From a checkpoint of a small transformer trained on Wikipedia.
Training: a variant of Muon for these matrices, 229M tokens.
Each number is 128 + 24 x the weight over its row's rms, rounded and kept within 0 to 255. Layers, rows and columns count from 0. The size above them is the row's rms in percent of the matrix's.

# layer 5 attention key, 256x256, rms 0.143, rows 143-148, columns 128-255
size [114 104 101  99  97 108]
[[151 130 114 152 110  85 153 106 155 132 148 148 149 129 154 131 152 155 148 131 174 118 116 134 104 135 126 103 109  72 146 144 103 104 128 115 136 154 122 100 152 145 132 106 113 129 119 107 118 113 122 153 171 133 110  93 153 153 111  92 114 141 115 137 115 142 157  96 172 151 138 164  86 144 120 124 117 118 118 153 126  91  94 134 106  97 184 151 163  98 151  93 100 143 139 119 144  99 136  89 111 135 141 108 143 162 101 125 157  89 168  98 102 124 149 130 118 107 143 117 129 142  74 118 146  96 123  70]
 [127 142 124 139 135 160 138 115  85  98 102 164 106 133 127 113 116 106  92 139 135 127 136 105  97 127 111 130 134 140  78 145 154 175 128 146 127 129 139 156 132 104 107 175 150 124 111 141 107 105 149 187 114 128 137 112 103 110 107 163 133 101 144 103 103 201 113 130 178 138 161 115 114  86 134 132 140 142 104  96 157 116 130 153 150 141 132 151 134 114 138  98 154 135 101  76 130 135  96 125 100 142 141 129 177 133 152 110 138 165 130 161 124 124 168 107  97 108 140 157 140 130 121 105 108 135 141 130]
 [126 144 119 123 136 141 119 121 127 161 123 103 137 129 143  83 125 134 103 110 142 124 118 111 134 140  69  94 134 154 113 119 127 132 119 121 107 127  95 127 158 109 132 157 126  84 163 153 116 127 102 139 108 188 154 147 157 125 145 131 136 135 122 124 136 125 173 156 111 106 118 140 114 111 152 124 122 161 106 156 111 119 121 126 112 148 106 106  59 123 123 127 148 146 153 111 128 126 155 162 125 135 109 165 134  70 124 100 145 146  45 115 167  76 126 161 122 132 104 123 132  86  98 125 112 111 122 124]
 [140 188 179 132 136 153 119 101 137 175 118 122 151 147 144 134 156  99 123 107 110 136 116 138 135 119 133 133  97 146 135 108 111 115 126 116 150 113 103 106  85 116 139  90 153  95 104 161 102 119 131 102 126 132 111 106 119 118 184 139 162 128 125 135 141 140 173 161 130 141 117 124 163 111 158 157 156 131 126 105 109 114 129 132 126 119 155 147 125  61 108 138 142 113 108 129 171 114 121 124 163 113 148 147 113  92 113 108 144 136 137  99 149 133 111 111 120 138 114 165 135 102 174 116 184 152 114 130]
 [151 142 101  86 118 112 116  74 160 105 134 165 143  79 141 108 125 148 131  93 139 146 111 128 131 147 128 143 123  65 155 110 114 169 143 160 138 118 130 114 107 111 145 131 140 136 101 135 103 135 129  96  96 138 151 143  83 117 101 167  81 139 133 133  87 138 141 132 118 142 132 209 113 101 175 162 149 163 157 121 126 121 156 131  98 120 126 112 123 135 146 124 146 133 124 176 103 145 170  93 116 161 108 107 118 124 122 146 154 146 154 125 116  70 128 156 142 101 102 148 103  89 174 125 137 157 127 132]
 [117 131  73  96 114 112  99 147 120 108 122 120 144 160  81 128 164 128 125 116 107 104 103 152 111 119 167 121 117 111 148 146 170 144 153 151  95 138 137 129 113 157 173 145 105 139 147 120 135 105 105 147 141 104  92 148 123 136 158 106 122  98 170 130 124 134 114 160 138  90 137 120  91  66 109 129 130 183 131 131 131 120  89 130 132 131 116 138 165 151 128 133 100 126 155 151 125  78  73 132 141 116 123  66 117 165 119 121 112 162 116 118 143 171 139  92 110 156 136  85 155 165 123  71 106 134 120 104]]
# layer 5 attention query, 256x256, rms 0.147, rows 144-148, columns 128-255
size [108 107 101  93 103]
[[107 117 105 112 135 113 110 116  99 155  87  99  98 144 183 143 162 126 123 153 131 128 135 123 129 128 123  84 156 121 129 122 135  89 118 147 130 129 114 102 138 147 121 101 114 152 120 150 155 107  68 159 100 118 120  94 155 122 137 185 117 116 107 130 139 111 125 133  89 124 108 118 146 138 146 153  94  74 108 135  77 132  97 115 124  86 141 129 132 138 158 147 126 141 123 124  78 148 126 148 133 175 113 102 124 173 130 157  87 105 125 118 124 126 110 130  83 128 159 121 157 181 182 122 126 108 156 110]
 [134 154 127 151 163 139 159 129 116 159 101 139 127 124 148 122 106 141 159 156 126 110 124 109 109 102 188 143 147 107 130 150 146  95 153 130 142  81 144 151 131 129 111 152 110 104 144 164 106 139 134 146 157 102 102 131  98 172 130 111 103 129 123  81 123 129 127 126 149 105 114 144 138  92  93 122 130 101 129 132  96 126 129 105 132  83 124 133 165 131 142 136 118 143 124 101  97 112 130 105 139 112 142 110 154 125 153 154 110  83 138  82 124  78 169 179 132 148 103 118 110 114  94 124  93 100 144 165]
 [103 113 139  94 155  88 123 115 136  94 180 119 180 150 137 118 138 130 110 137 156 102 117 135 147 112 132 146 133  96 175 106 149 117  87 170 110 113 106 110 123  97 117 102  98 126 128  94 126 131 112  98 110 101 153  85 111  84 125 146  70 128 102 111 132 126 162 109 114 127 130 135  97 116  85 133  99 149 132  91 124 107 116 124 114 124 126 139  88 161  95 158 111 114 147 141  97 104  99 158 141 162 104 118 119 131 108 126 141 115 133  98 103  78 159 165 153 114  72 147 159 111 141 144 130 123 177 152]
 [102  91 123 168  60 152 190 156 125 123 103 121 120 116 133  74 113 140 155  92  81 130 114 111 126  99 115 167  81  81 135 142 139 135 216 126 163 136 123 107 115 123 110  82 108 113 112 113 137 125 155 119  85 145  94 108 169 132 161 186 148 125 144 135 141 139 105 114 125 163 131 159 130 152 118 132 132 139 139 147  86 118 112 156 135  85 121  92 144 109 122 155 110 149 157 110  90 129  78  99 111 135 142 107 131 142 127 135 119 131 128 107 117  96 164 165 140 150  87 140 172 131  89 155 140 128 139 115]
 [144 135 141 172  95 149 139  98 125 145 141 130 112 156 107 164 134  86 118 111 137 117  91 100 137 116  93  92 130 152 121 115 134 112 167 114 120  70  95 149 180 153 130  95 155 111  92 165 133 126 144  92 132  96 119 151 171 106 112 129  97 155 156 165 113 136 108 137 130 123 134  83  95 110 131 131 130 121  80 154 147 158  99  99 121  84 119 136 153 116 110  87 117 137  77 109 142 157 131 148 159 106 123 132 133  95 126 162 120 124 159 138 113 145 112  97 141  85 126 108 124 116 124 124 111 102 136 118]]